Each number is 128 + 24 x the weight over its row's rms, rounded and kept within 0 to 255. Layers, rows and columns count from 0. The size above them is the row's rms in percent of the matrix's.

# layer 9 MLP up, 768x192, rms 0.0861, rows 4-21, columns 0-191
size [101  98  94  94  76 102 105 105  91 102 101  97 105 109  99 101 102 103]
[[102 113 157 102 129 133 149 138 129 129 125 144  76 117 115 125 119 116 112  98 151 160 145 138 144 131  90 124 121 127 119  98 128 133 180 141  87 120 133 130 146 149 124 137 110 132 130 116 161 116 141 171 110 127  93  64 100 138 139 186  97 103 120 146 164 152 113  82 103 100 126 103 115 134 140 153 116  94 146 112 154 142 146 117 164 148 135 137 132 156 141 116 113 114 141 126 145 143 100 121 165 154 113 139 135 128 144 122 129 135 132 178 147 144 115  95 119 127 120 115 160 171 116 151 125 128 153 169 161 117 170 138 128 145 160 113 135 164 161 130 136 131 120 141  82 147 154  98 130 158 105 124 135  84  65 150 119 192 102  90 127 101 119 119 154 117 147  94  70  92 114  99 142 111 138 110 126  63  71 131 139 127 147 131 145 159 105  98 122 136  99 165]
 [143 153 115 124 179 141 114 162 129 114 112 136 133 129 155  95  78  88 154 104 136 132  95 103 128 111 145 114 146 117 157 141 108 174 116 135 130 119 116 106 112 152 158 137 107 156 101 144 132 155 124  93 172 128 119 137 153  87 103  96 119 126  81 120 111 172  99 135 159 150 128  89 145 127 131 135  92 134 118 128 105 159 174 107 135 117 107 150 173 138 122  98  96 108 162 171 152 129 116 139 104 144 125 117 128 158  98 115 142 124 126 158 130 112 143 153 148 150 150 142 124  84 140 197 105  79 134 134 129  89 159  98 125 134 124 128 109 160 101 128 151 106 153 134 118  93 177 163 156 118 105  83 144  97 163 109 115 136  84 138 151 154 129 111 174 138 126 147  83 130 146 115 134 132 112 155 104 125 107 130 117 137  95 129 117 193 101 129 146 122 124 169]
 [ 95 132 172 143 150 163 116 127  93 113 132 129 143 110 157 108 116 135 152 112 143 115 115  97 131 160 135 123 154 168 115 116 123 100  92 121 117 131 143 167 106 134 181  90 115 146 182 149 142  92 108 113 132 105 101 153 122 122 109 165 200 144 104 150 122 138 164 150 118 112 114 118 146 124 106  88 132 112 130 135 116  94 178 150 142 171 119 129 126 148 127 122 122 123 126  88 140 124 128 159 156 122 122  99 133 113 155  92  83  92  72  93 140 148  93 130 125 137 118  83 127 120 128 133  70 134 118 117 147 131 127 132 115 106 155 124 127 122 179 120  74  99 104 118 121 131 139 131 134 144 132  96 149 154 118 134 162 115 116 117 140 131 136 117 187 163 118 152 157 124  97 150 122 113 142 129 155 117 132 158  98 155 130 178 143 134 111 100 210 131 144 149]
 [113 171 151 134 111 134 143 113 150 154 133 103 154  89 157 135  95 111 150 124 126 107  91  99 119 116 104 123 114  98 129 142 139 116 132 188 143 159 114 151 124 118 151 140 100 116 112 115 150 108 112 103 146 134 101 110 100 116 112 140 138 151 134 149 132  83 110  84 151 134 157 157 120 123 150 157 135 125 101 110 105 105 150 138 162  96  95 166  94 146 177 125 112 129 120 129 112 108  97 116 175 133 119 136 137 157 116 136 148 102 156 145 177  96  90 114 165 153 115 183 143 166 153 131 105 132 134 122 147 145 108 166 118 115 130 118 114 151 127  79 135 145 134 146 177  91 128 108 139 109 121 119 119 170 174 153 171 133 169 108 140 106 152 107 118 101 159  86 109 118 112  99 106 111 151 112 125 119  87  64 149 129 113 102 158 111 162 123 184 152 114 119]
 [116 106 105 142 142  82 131 134  79 114 169 151 122 157 122 109 145 127 126 134 163 140 132  81  81 182  93 119 136 128 159 140 152 140 105 147 120 118 130 143 112 144 136 140 100 145 119  92 169 154  79 123 143 113  96 118 148 129 144 132 114 132 159 145  93 142 129 133 154  95 159 146 101 174 155 128 163 145 129 125 138  99 121 157 153 141 128 127 129 122 129 122 141 118 116 178 125 158 137 140 113  89 154 158 169 161 162 138  88  96 110 119 115 170 137  99 137 117 171 138 106  97 141 106 126 136 116  70 153 123 155  88 121 119 124 131 115 113 100 129 148 100  92 163 141 142 125  97  93 130  80 101 134 138  91 139 120 128 142 133 121 161 128 163 150 139 166 148 151 126 128 148  81  96 165 154 125  78 116  92  74 147 134 102 138  83 141 109 109 116 104 124]
 [126 160 167  91 129 151 184 127 144 160 154 100 144 139  80 113 163 102 150 127 124 141 103 122 137  75 104  91 183 119 134 134 147 117 134 145 145 133 140 122 134 146 139 154 120 137 152 160 136 117 159 157 116 147 113 142 127 129 123 121 163 165 139  87 130 118 167 110  99 135 140  89 117 138 146 132 129 124  71  96 119 117 145 155 137 113 116 142  84 108  99 119 100 122 115 118 152 154 150 123 133 142 121 112 108  76 116 157 142  94 158 124 122  92 133 124 148 143 124 126 149 175 135 112  96 173 130 149 174 167 148 169 122 109 182 114 124 138  99 132 141 177 149 129  79 110 130 117 116 157 162  90 137 127  80 179 147 108 178 132 139 120 128 122 110 129 128 129 119 136  91 102 140 112  95 116 101 150 121  62 135 104 146 134 149 138  99 128 146 102 119 154]
 [129 103 156  98 108 137 135 163 115 148 138 163 114 127 112 126 169 106  96 121 192 109 136 109 107  98 107 120 175 120 144  85 127 124 174 119 158 177 116 120 142 142 107  71 118 188 112 115 130  91 157 189 119 109 146 137 158 136 133 155 131 134 107  93 114  78 116 102 154 139 132 155 125 114  79 120 139 134 116  99 142 138 149 132 157 103 108 155 108 154 118 104 110 134 129 145 142 119 160 153  99 120 122 160  69 169 140 129 127 104 126 156 135 105 141 141  86 121 132 119 102  97 137 171 121 117 130 131 179 136 185 148 133 139 144 115 124 127 140  81 126 104 158 116 156 110 104 146 134 158 148  92 137 139 122 136  98 117 100 163 156 119 143 146 151 173 109 137 104 138 129 111 182 152 154 150  86 151 128 109 125 127 136 124 128 130  92 138 141 110 147 115]
 [113 143 138 128 121 153 131 152 104 111 121 144 146 114 160 139  67 129 127 178 175  96 122 129 139 156 168 104 166 178 116 144  89 123 131 126 168 110 141 131  81 155 152 100 117 115 195 129 154 178 140 166 147 121 146 116 135  78 115 137 133 147 137 138 149 117 127 150 139 129 129  99 118  78 167 143 116 123 152 127  98 172 138 147 131  99  94 129 119 137 120 109 111 111 137 159 126 111 137 163 132 141 127 156 134 131 111  99  88 121 116 118 120 131  58 117 178 111 134  56 143 117 185 141 122 118 126 161 133 162 136  98 125 130 132 143 118 125 131 115 119 144 144 127 146 140 135 115 135 134 149  96 131 141 108 144 145 128 134 113 121 124 149 160 138 124 138 136 117  86 118 125 154  98 109 183 140 151 122 161 100 158 104 105 118 103  74  85 155 132  88 159]
 [126  98 104 103 164 147 143  94 120 121 147 111  93 107  84 103 141 116 132 128 112 159 148 139 120 148 134 104 141 112 147 119 131  78 136 150 115  99 145 161 168 171 187 127  74 100 160 130 110 125  86 130 114 119  98  91 118 110 124 141 173 154 164 156 111 139 128 144 112 161 134 140 184 109 130 137  87 114 119 154 135 104  77 123 181 116 126 121 125 157 154 119 129 124 166 148 167 126 125  83 103 178 121 162 143 113 117 171 122 165 171 111 178 146 144 131 105 126 151 132 125 149 134 152 120 137 107 113 146 117 110 156 161 145 128 115  84 110 141 131 122 163  88 133 120 144 153 103 117 107 159 119 145 105 138 126 185 123 140 137 106 148 141 114 137 159 129 128 121 106 185 112 117  99 151 105 138 141 115 130 144  89 129 140 173 106 150 101 121 113 101 125]
 [ 91 121 132  89 120 175  99 135 143 111 139 113 119 101 153 136 116 122 135 126 160 105 123 139 120 132  94 124 167 120 112 135 165  97  90 110 105 170 157 127 126 120 135  88 164 121 157  79 126 137 104  93 134  92 150 138  92 120 100 114 151 129 119 136 114 120 148 127 152 150 153  98 146 124 143 108 140  80 138 144 142 122 139 112 136 118 113 108 155 145 140 107 146 139 152 122 142 127 142 139 172 128 110 146 133 128 190 110 124 162 149 127 124 120 103 173 142 165  99 117 189 147  97 173 140 140 134 115 115 161 155 183 137 148 170  88 118 104  96 119  82  83 129 116 121 112 118 134 117 117 120 104 139 130  90 113 126  74 162 148  96  78 121 147 145 114 127 111 120  98  77 117 153 122 140 148 131 111 121 137  90 124  92 177 141 116 120  79 137 102 125 177]
 [133 175 105 128 130 146 112 182 172 126 158 147 126  93 128 119 174 101 108 112 141 139  96 107 120 147 129 115 133 123 135  80 133 104 160 120 132 120 118 143 166 161 161 156 120  97 110 138 115 121 105 120 157 107 138 157 123 165  55 137 121 116 136 102 146  94 154 129  94 115 114 122 131 140 113  97 107 135  98 104 126 127 134 109 147  91 125 143 128 107 115 105 139 131 112 105 118 155 142 157 136 151 160 146  88 165 112 165 115  85  76 169  81 128 128 132 124 154 158 121  75 105 132 137 100 137  97 114 119 164 135 116 134 124 121 116 159 103 113 165 122 119 124 163 136 107 133 150 139 133 167 125  95  97 124 121 169 117  97 139 119 116 104 134 114  69 107 138  99 106 147 116 108  77  88 182 123 146 141 120 173 153 149 135 122 141 140 186 134  93 139 137]
 [111 177 103 147 154 147 149 184 113 151 167 160 111 114 125 135 143 122 154 121 121 114  98  82 115  93  66 102 126 131 116 118 148 141 120  88 189 149 129 155 127 116 152 150  78 125 152  72  70 107 141 114 112 103 115 177 149 139 138 131 120 145 110 157 128 102 149 121 113 134 174 123 115 117 121 125 152 170  94 158 177 123 122 133 180 130 108 129 127 136 130 129 148 117  97 136 118 114 168 140 119 130 112  87 143 153 124 124 108 136 149 135 141  88 111 120  80 138 140 148 167 133 135 127  77 109 180 115 111 155 122 145 141 119 157 134 138 151 106 131 167 137 147 111 138 112 121 171 110 144 138 128 135 152 129 125 205 114 127 121 116 120 104 123 129 122 129 116 105 140 145 114 124 103 141 132 119 123 117 103 135 178 153 129 159 167 178 165 160 133 130 132]
 [134 186 123 106 110 140  95 148 127 138 129 105 124 122 134 118 111 116 151 118 138 120 125 135  85 168 128 102 148 126 129 139  91  96 129 143 129 128 132 133  90 164 127 135 153 162 150 156 132 145 196 126 158 149  88 133 109 141 135 194 124 143 120  78  84 129 124 103 129 125 139 146 138 121 127 174 108 129 162 148 127  82 154 140 128 110 101 142 137 161  83 117 117 136 145 133 147 173 153 171 131 110 106 152  91 137 124 131 144 106  79 127  96 115 129 125 132 137 164 139 104 142 149 166  98 115 156 172 119 102 128 165 137 110 122 114 116 139 114 140  60 139  99 159 149 138 190  79 112 116 135 132 184 120  96 134 136 124 116 118 143 125 116 127 147  94  92 121  94 112 181  98 117 120 117 123  98 112  96 144 109 137 132 154 168 129 138 133 138 101 104 163]
 [153 110 128 100 145 126 146  78 153 138 135 112 137 120 120 108 181 120 101 112 150 140 125 102 115 111 105 136 110 112 143 106 147 119 110  92 125 132 140 144 154 147 161 127 122 164 163  90 136 166 131 126 150 115 114 136 129  84 112 140  94 151 157  94 118 124 152 120 128 123 122 139 112 125 124 141  96 156 109 166 146 115 126 143 149 109 101 113 145 151 120 118  92 139 128  83 117 133  78 117 137 122 104 106  86 162 148 105  99 142  72 106 105  87 126 147  78 148 123 101 111 117 163  90 109 148 141 136 169 145 125 169 121 137 130 119 120  57 131  81 123  92 123 135 171 109 145 126 110 116  84 117 157 169 111 149 132 119 108  98 142 113 137 154 171 149 141 192 118  98 127  82 137 115 162 114 122 127 103  87 149 103  97 167 141 151 164 167 134 147 116 137]
 [157 164  93 136 162 116 165 120 131 135 122 123 114 152  78 131 120 126 108 164 162 153 159 107  90 151 123 110 141 131 107  97 151  90 105 134 169  91 117 100 114 147 136  96 121 134 178 158 132 139 122 106 126 104 117 156 133 119 129 164 122 149 151 134 148 111 153 142 161  95 145 143 146 104 177 132 111 193 139 141 113 149 126 163 121 157 100 120 135 127 105  94 111  97 120 114 193 100 107 148 182 124 153 114 120 159 175 127 114 109 120 119 168 117 107 134 184  95  89 136 150 103 142 129 127 140 123 147 132 119 146 143 163 156 120 103 124 121 153 134 100 110 163 112 104  99 155 146 140 109 107 117 168 149  89 123 130 120 114 118 109  68 130 165 117 167 151 172 141 127 161 130 121 101 138 151 111 126 144 134 100 169 138 154 126  94 118 110 166 119 134 142]
 [112 154  62 155 108 177 126 135 102 118 107  87 141  95 183 153  89 107 106  88 137 140 118 117 126 152 116 123 185 175 124 110 153 124 132 142 153 112  99 123 118 155 147 115 130 118 114 119 107 129  84 148 139  80  83 129 135 139  79 170 142 117 164 132 132 103 138 136  76 134 194 156 131 148 136 163  88 122 119 115 132 137 101 143 134 161 125 185 124 177 132  93 138 127 128 103 154 133 175 147 124 130 136 127 133 175  92 102 132 120 114 119 106 100 119 119 160 122 122 125 146 115 117 178 131 122 149 138 130 146 150  83 119 117 146 132 163 132 112 137 156 107 135 142 115 172 122 138 111 140 149  79  98 134 162 104 113 118 160 137 112 101 134 160 179 125 126 135 104  87 115 104 125 130 135 164 155 122 123 124 145 101 126 138 128 126 130 152  92 127 136 110]
 [149 170 175 125 129 149 117 120 107 100 149 109 110  96 125 152 124 120 127  75 112 127  98  99 110 104 150 130 128 120 113 104 158 131 126 101 152 106  78  93  95 113 153 134  96 111 128 107  83 103 201 165 135 113  95 121 122 106 119 149 158 167 124 122 117 106 120 124 114 126 115  92  71  88 135 125 175 137 124 129 185 138  85 121 207 156 120 109 110 152 116 124 145 110 133 122 127 160 125 159 122 157 135 111 117  95 105  85 106 122 114 146  92  79 124 130 117 150 137 119 132 157 135 174  99 131 143 157 147  91 149 153 169 127 107 121 123 163 105  88 111 165 161 136 111 139 124 149 113 133 130 109 150 130  71 114 162 128 150 118 136 109 161 124 144 164 121 128 119 109 139 116 112 155 132 119 124 136 117 111 124 162 111 134 144 168 120 108 156 131 106 129]
 [118 126 151 123 126 104 142 125 128 114 136 147 154  66 153 109  87 114 125 120  95  92 114 115 146 117 129 120 157 128 122 173 165  94 118 140 130 182 171 119 157 148 126 138 127 137 131 134 104 113 123 159 112 132 119 123 143  87 136 136 118 155  79 136 151 124 126 104 146  84 122 124 136  87  80 142 108 157 113 126 128  98 136 132 105  92 118 155 143 137 142 103 109  95 136  81 162 180 106 117 201 144 102 140 161 141 175 136 123 129 125 124 143 111 108 132 152 166  73 109 145 153 121 155 136 160 116 181 141 114 144 122 124  86 140 144 151 155 125 114 139  94 131 112 157 100 170  93 132 121 121 106 127  94 124 152 126 138  95  99 127 119 153 127  90 102 100 162 131  95 104 113 126  83 108 172  87 143 112 146 124 124 103 121 159 105 112  96 136  95 133 159]]
# layer 9 MLP down (transposed), 768x192, rms 0.0707, rows 4-21, columns 0-191
size [103  97 108  96  74 102  97 109  99 103  96  97 115  93 108  94 100 119]
[[ 82 129 118 143 131  71 108 124 160 138 123 118 133 137 149 133 124 121 124  77 135 133 103  89 154 105 144 145 123 136  82 118  94 139 113  78 118 124 137 134 156 151 111 135 147 108  93 141 187 166 119 156 122 164 141 166 129 120 130 105 179 108 101 125 121 116 146 117 117 113 151 106 155  89 145 131 136 148 125 132 142 146 103 116 110 111 151  93 151 117 100 119 122 134 135 131 130  95 162 157 166 130 100 131 106 139  88 117 135 181 122 110 117 131 128 149 101 132 156 134 126  51  94 152 153 112  92  94 101 147 143  99 110 145  93 145  85  98 112 100 110 159 130 143 147 131 120 140 146 107  89 100 170 111 148 137 128 140 102 165 164 174  89  94 122 107 130 126 138 186 143 142 101  99 170 127 137 113 156 139 153 128 111 162 119 129 141 138 131 161 168 116]
 [100  99 107  93 132 142  95 127 110 151 113 146 123 160 141 206 133 109 104 150 145 115 141 163 133 153  84  94 125 148 149 142 155 138 105 109 114 147 146 112 146 121 113 155 120  96 163 168 134 128 150 104 114 116 127 105 127 137 110 148 105 145 169 111 164  99 144 132 136  97 155 171 125 123  97 133 123 147 152 124 129 112 126 155 116 152 123 113 147 125 147 130 132 148 134 116 121  85 123 124 164 101 134  92 128 159 169 110 149 112 156  96 124 130  83 120 120  91  87 114 115 117 136 111 134 188 133 181 114 153 101 153 119 158 117 149 122 108 123 117 106 140 131 110 144 120 179 139 159 108 153 105  94 148  53 146 108 116 136 157  83 127 151 106  86 119 123 112 174 124 103 122 153 142 152 132 172 115 109 132  86 138 161  69 152 115 147 120 100 107 148 125]
 [110 135 126 149 174 155  96 135 101 115 115 130 131 150  92 115 137 161 162 127 152 142 114 144 126 162 127 161 149 105 143  83 152 162 123 157 113 138 180 145 114 137 112 127 136 154 140  96  94 131 160 150 118  98 116 120 129 157 130 126 121  88  94 168 138 134 158 120 123 149 143 104 153 139 110  87 108 160 118 162 101 124 120 121 148 146  87  93  95 119 145  89 124  87 126 142  58 116  84  98 153 126 112 133 104 160 152 134 137 112 162 139 168 130 148 179  65 136 149 140 134 132 144 140 150 138 158 147 106 113 141 160 134 183 147 133 124 118 134 143  93 145 167 135  94 103 106 112 131 119 135 128 127 160 135 148 174 146 100 134 197 102 135 134 115 137 149 164 126 108 125 170 115 129 143 138 150 105 104 164 154 125 126 114 139 123 123 140 104 147 175  92]
 [108 131 110 126 108 106 104 111  79 151 106 150 118 117 159 103 120 139  99  96 152 146 144 194 120 126 125 127 136 131  92 108 124 103  95 158 159 138 154 115 160  94  82 147 147 114 102 162  93 143 125 148 126  99 137  76 144 127 115 143 150 102 122 111 147 117 130 132 172 178 103  99 135 120  92 131 146 122 118 166 159 127 182 139  87 103 139 110 114 180  95  82 102 125  94 180 117 112 112 144 170 104 131 115 122 129 127  91 121 127 144  97 141 134 114 129 112 131 106 156 144 137 141 138 166 130 140 115 104 169 118 103  91 117 106 144 148 107 138 120 142 123 124 143 111 139  85 152 156  96 171 144 159 139 128 147 138 146 128 137 119 124 124 129 137 126 132 159  93 135 136 115 117 173  88  59 137 111 171 148 141 154 136 163  75 123 129 161 142 117 110 143]
 [125 140 141 116 117 151 120 117 117 146 110 109 144  94 125 156 140 118 114 144 131 116 120 132 125 110 156 129 111 126 134 143  85 131 134 137 137 132 139  94 143 112 156 146 147 104 147 153 144 121 139 126 140 146 138 137 112 114 115 147  94 117 126 120 136 109 133 115 139 147  98 128 124 142 132 127 124 126 126 127 119 130 180 132 129 113 117 129 127 143 135 120 117 137 112 128 128 151 135 114 135 167 113   0 150 121 128 116 137 140 137 131 141 100 102 121 121 131 135 107 135 107 126 126 140 132 151 150 115 173 110 142 114 130 110 118 164 133 118 142 138 121 135 131 135 131 176 127 110 141 143 122 148 131 139 108 129 151 119 116  63 127 146 147 129 158 128 142 102 126 136 127 163 136 146  81 148 148 255 119 150 127 130 151 127 108 137 149 130 129 103 141]
 [132 130 130 150 138 144 125 171 154 124 129  99  94 144 142 149 122 157  92  99 112 119 141 161 118 117  71 100 144 100 137 144  94 145 107 127 138 124 124 139 113 162 127 155 137 110 122 107 179 122 122 145 134 161  94 147  99 118 162 128  85 138 110 174 130 129 197 156  94 100 155  91 126 123 142 153 130 132 147 124 130 129 105 153 119 121 101 135 113 142 125 143 146 114 111 125 124 123 126 128 120  90 103 179 137 132 105 149 133  93 159 126 126 207 147 122 115 151 156 140 120  83 102 114 164 134 102 135 110 151 126 129 130 124 101 120  81 152 160 162 141 148 115  97 145 143 114 140 145  59 117 107 142 102 120  93 134 125  82 191  96 108 157 134 183  94 124 108 158 126 114 120 165 135 139 139 174 134  83  96 126 134 115 122 148 123 129 123 106 113 163 120]
 [130 157 117  88 146  85 127 110 138 143 101 104 133 129 169 139 150  95 128 153  93 127  99 130  96  68 122 138 103 162 169 120  99 133  97 120 126 160 144 104 128 135 133 141 131  93 116 150 136 135 106 110  81 144 125 139 132 136 115 104 139  98 147 133 132 131 155 116 127 138 121  89 146 115  66 106  85 100 137 127 190 141 129 176 104 137 139 172 156 109 141 184 132 121 165 115 106 163 133 110 109  97 115  84 196 103 140 148 105  85 124 137 137 198 128 103 115  91 126 145 112 139 128 132 161 127 125 127 125 107 112 154 131 100 147 129  87 115 144 159 133 164 123 147 141 167 148 139 147 129 120 193 124 106  82 149 127 117 108 119  95 134 148 139 107 129 133 164 150 146 152 134 142 128 122 122 105  93 158 117 125 122 121 118 103 124 133 169 105  90 123 108]
 [120 127 140 135 132 121 147 160 125 108 172 136 135 169 166  85 153 125  71 122 182 148 145 123  84 132 141 144 102  70 174 138 144 139 134 111 111 136 153 105 154 128 100 141 148 141 119  83 135 146 159 138 104 128 104 137 114 140 127 169 101 140 149 129 104 123 118  92 112 100 114 108  98  63 137  78 126 136 105 114 115 131 151 123 138 172  99 111 138 105 141 101 154 125 140 142 108 139  88 143 121 159 112 139 143 158 131 125 108 129 103 165 153 145  93 107 142  96 112 141 125 153 129 128 144 117 150 150 132 181 169 141 137 124 121 101  98 124 143 166 129  78 115  96 139 126 151 149 125 109 159 158  89 100 127 115 161 141  66 107 136 120 132 120 128 123  94 148 149 105 161  94 131 133 150  76 157  75 135 113 173 130 110 127 137 137 134 129 143 148 110 170]
 [122 149 111 151  94 140 135 167 125 129  97 143 128 121 148 129 123 148 121 147 148 161  83 108 112 104 137 164 152  97  93 143 129 154 127 115 140  86  93 176  83 114 118  70 119 110 110 140 137 138  69 108 136 125 128 122 140  85 102  71 132 108 132 159 124 131 114 110 143 115 136  97 147  82 118  91  88 128 143 105 164 105 144 141 139 154 136 131 142 107 149 178 114 129 106 172 124 118 157 170  93  96 155  92 102 152 106  87 151 125 112 137 135 127 119 145 133 128 151  99 108 123  96 132  76 167 137 133 141 135 103 149 148 103 123 160 105  86 117 150  97 127 154 119 114 153 119  96 167 100 125 145 160 100 110 120 149 189 149 124 136 151 113 115 105 141 108 105 145 148 139 136  80 106 140 122 111 110 161 125 183 132 129 117 139 127 163 147 127  93 102 136]
 [149 123 114 114 132 127 100 141 126 134 149  81  98 132 173 126 101 101 111 162 100 122 152 129 102 114 131 133 106 149 139 159  99 125 116 123 130 145 166  84 120 126 138 160 104  97 172  92 134 150 144 176 131 219 106 125 160 121 191 156  88 116 161 112  92 133 142  98 127 123 126 131 103 121 124 121 151 125 102 122 146 120  84 120  88 126 136 156  92 142 128 160 120 132  98 179 134 193 124 152 117  98 112 121 125 133 101 151 137 113 113 107 105 133 145 130 126 111 156 128  98 134 158  91 119 105 128 134 150 132 102 121 136 115 149 113 158 158 138 132 157 157 140 137 110 125 131  86 126 139 140 119 112 143 137 156 114 146  55 134 101  96 153 105 116 136 117 110 107 109 164 136 144 137 158 143 132 126 166  98 148 135 172  91 119 137 148 103  73 130 148  88]
 [ 90 100 124 180 113 146 144 113 119 152 118 128 140 141 190 207 124 127 100  77  89 125 154 131 144 140 125 149 133 147 114 136 165 159 125 155 125 151 136 102 128  77 117 173 102 134 126 131 109 148 156 139 133 136 129 160 113 133 125 161 133 123  93 137 115 146 155 137 138 146 119 113  97 174 158 102 131 100 114 131 112 126 127 144 107 170  99 179 108 133  93 107 105 161 106 109 134 132 161 135 131 121 113 135 222 103  99 110 125 134 136 122 168 111  89 133 128 164  98 151 138 151 117  88 131 122 109 131 117 135 114 133  94 101 139 144 149  87 106 162 124  73 127 113 124 153 140 148 147  99 122 111 138 120 140 143 138 170 126 127 130 142 140 166 107 150 139 111 113 125 128 109 136 113 123 115 112 171 148  89 120 120 157 147 137  94 158 111  86 139  75 121]
 [119 131 121 131  75  83 119 141 112 122 115 125 109 125 149 130 129 152 104 146 127 124 148 133 119 143 148 129  95 138 114 134 156 107 144 138 138 122 142 117  96 155  99 141 129 169 122 159  70 138 193 160 130 125 152  76 142 145 109 122 145 126  95 124 153  98 106 109 158  95  93  96 120 161 123 160 109  99 172 138 140 146 136 144 104 115 149 135 128 137 120 150  94 126 163 103 163  74 150 104 146 126 129 148 117  96 148 148 103 136 141 126 111  88 120 155 161 137  99  83 121 119 129 155 146 138 105 106  85 120 123 133 108 119 105 125 115 148 128 185 179 142 122 139 127 153 157 149 145 123 147 155 158 105 146 173  93 108 155 139 190  90 125 143  90  92 107 100 159 155 129 133 138 143  90 145  88 144 105 141 137 151  97 121 165 101  96 150 139 130 175 135]
 [166 135 111 151 129 140 150 134 106 144 131 136 113 144 131 119  99 105 119 136 139 127 158 158  97 170 136 119 117 147 124  93 141 152 148 159 118 151 151 148 103 150 111  82  76 154 136 139 128  94 165 136 154 127 131 105 144  99 141 134 168 129 116  83 140  79 140 157 155 115 132 125 132 115 139 142 129 119 149 134 175  76 158 158 124 103 115 124 117  77 120 144  93 177 134 129 132 175 152 147 154 156 133 185 135 141 163 154 141 115 119 139 124  97  87 147 133 170 141 145 101 142 142 179 155 138 141 149 116 129 132 119 169 130 108 121 189 118 135 145 114 154 153 154  97 109 121 129 115 134 129 142 144 154  96 130 122 135 126 146 140 117 154 150 129  57 127 111  88 133 141 122 182 130 147  82 153 134  96 149 175 122 120 129 160 145 134 120 123 129 184 174]
 [110 196 133 173 113 119 112 108 150 118  89  99 158 129 139 135 105 107 120 144 199 110 117 128 136 102 135  92 122 155 139 155 130 149 102 137 163 145 101 148 108 150 129 121  76 135 135 123 116 104 130  95 126 144  86 136 155 122 137 130 112 159 122 137 137 146 101 126  98 117 146 136 131 128 122 127 138 100 136 124 132 126 125 134 117 164 131 147 169 133 115 142 128 135  97 107 121  83 114 105 123 133 137  54 145 123 133 155 114 118 136 154 122 133 125  97  81 127 142 133 142  91 101 157  97 108 130 186 164 143 116 133 109 149 130 151 148  94 144 106 114  97 141 152  92 140 164 146 113  94 144 136 184 134 122 152 113 123 103 171  93 112 110 111 130 208 127 132 145 112 130 127 159 155 168 175 138 110 152 150 123 149 151 121 148 115 123  84 108 185 121 169]
 [122 141 115 127 138 168 117 110 102 174 141 140  91  86  98  82 160 161 133 129 179 127 125 172  94 150 119 155 147 118 141 128 166 110 136 133 133 143 136 131 106 118 111 141 105 152 129  99 142 110  99 121  76 141 121  95 108 146 158 105 112 140 124 146  91 164 102 119 118 129 108 109 100  83  83 144 127 133 145 156 141 155 158 134 138 155  94 106 174 126 112 119 118 156 115 113 108 164 122 186 154 105 117 138 139 157 127 123 112 117 110 154 108 136  95  96 138 113  98 138 126 148 126 146  80 153 130 123 134 118 141 106 113 135 141 146 136 118 124 176 175 102 141 163 122  99  93 136 123 153 103 129 101 167 102 120 151 171 113 141 144 100 154 115 151 148 106 133 109 158  79 140 133 136 186 113 120 111 108 162  96 173 159  96 149 111 126 134 153  84 132 170]
 [130 123 115 136 162 118 107 136 145 124 112 143 128 147 121 190 136 125 129 133 116 152 166 146  92 139 106  67 136 103 154 150 104 164 144 151 109 113 141 142 113 118 117 170 153 138 120 160 175 115 135 113 136 189 138 130 130 138 143 126  98 191 132 140 174 122 137  98 117  72 123 116 123 126 131 112 143 135 128 137 115  90 159 152  98 155 136 144 147 125  76 151 140 136 143 153 116 160  99  83  78 141 109 128 146 141 150  74 181 116 156 132 115 125  85  90 130 111  92 118 148 160 106 126 105 141  98 127 123 131 136 139 146 149 143 160 104 146 128 132 149  79 134  86 129 118 182 118 143 161 117 124 111 140 116 129 100 102 111 112  70 160  97 164 123 151 127 107 173 160 118 118 164 127 137 122 116 126 136 108 131 149  74 106 139 109 145 136 115 122 101 125]
 [140  95 123 127 109 122 133 134 124 128 125  91 147 111 166 109 119 144 131 127 109 118 106  96  83 134  98 156  90 115 164 141 138 149 109  97 133 153 123 165 153  98 130 144 149 168 158 143 109 173  92 128 119 155 134 123 124 157 124 158 173 136 136 105 156  99 126 126 169 137 154 108 116 104 163 151 140 149 179 100  99 111 131 100 125 105 145 101 162 111 126 146 102 141 141 160 150 113 153 142 111 122  84 120 150 118 141 120 125 143 140 150  99 177 105 120 142 116 134 162 131  91 104  81 100  97  84  73  90 103 121  98 109 144 154  96 106 142 150 146 117 114 104 143  82 109  94 110 138 140 159  98 161 122 156 105 158 132 150 127 114 123  74 174 128  90 113 122 116 135 119  93 112 138 132 151 133 146 125 100 164 100 100 116 170  61 113 119 124 125 139 129]
 [120 104 132 130 101 118 130 174 159 129 128 163 165 130 118 153 125 126 138 127 130 101 108 108 126 141 150 106  94 149 119 138 118 134 130 133 142  98 161  70 123  85 105 159 112 127 129 162  85 151 139 124 122 135 137 144 111 138 145 110 116 124  92 170 122 142 181 109 124 108 112 130 126 122 105 104  81 152 115 164 133 145 128 126 122 117 140  90  87 139 139 130  95 110 128 129  91 129 103 147 127 161 126 104 109 184 111 113 153 129 128 134 158 107 124 157 123 140 131  91  70 149 162 106 155 145  97 175 101 108 140 115 122 147 152 138 164 113 157 106 145 118 162 133 149 148 144 127  91 130 157 188 122 155 124 149 136 121  64 136 148 112 126 133 100  75 107  95 100 132 117 122 129 144  65 122  90  67 120 173 131 121  98 160 152 156 153 156 141 115 148 145]]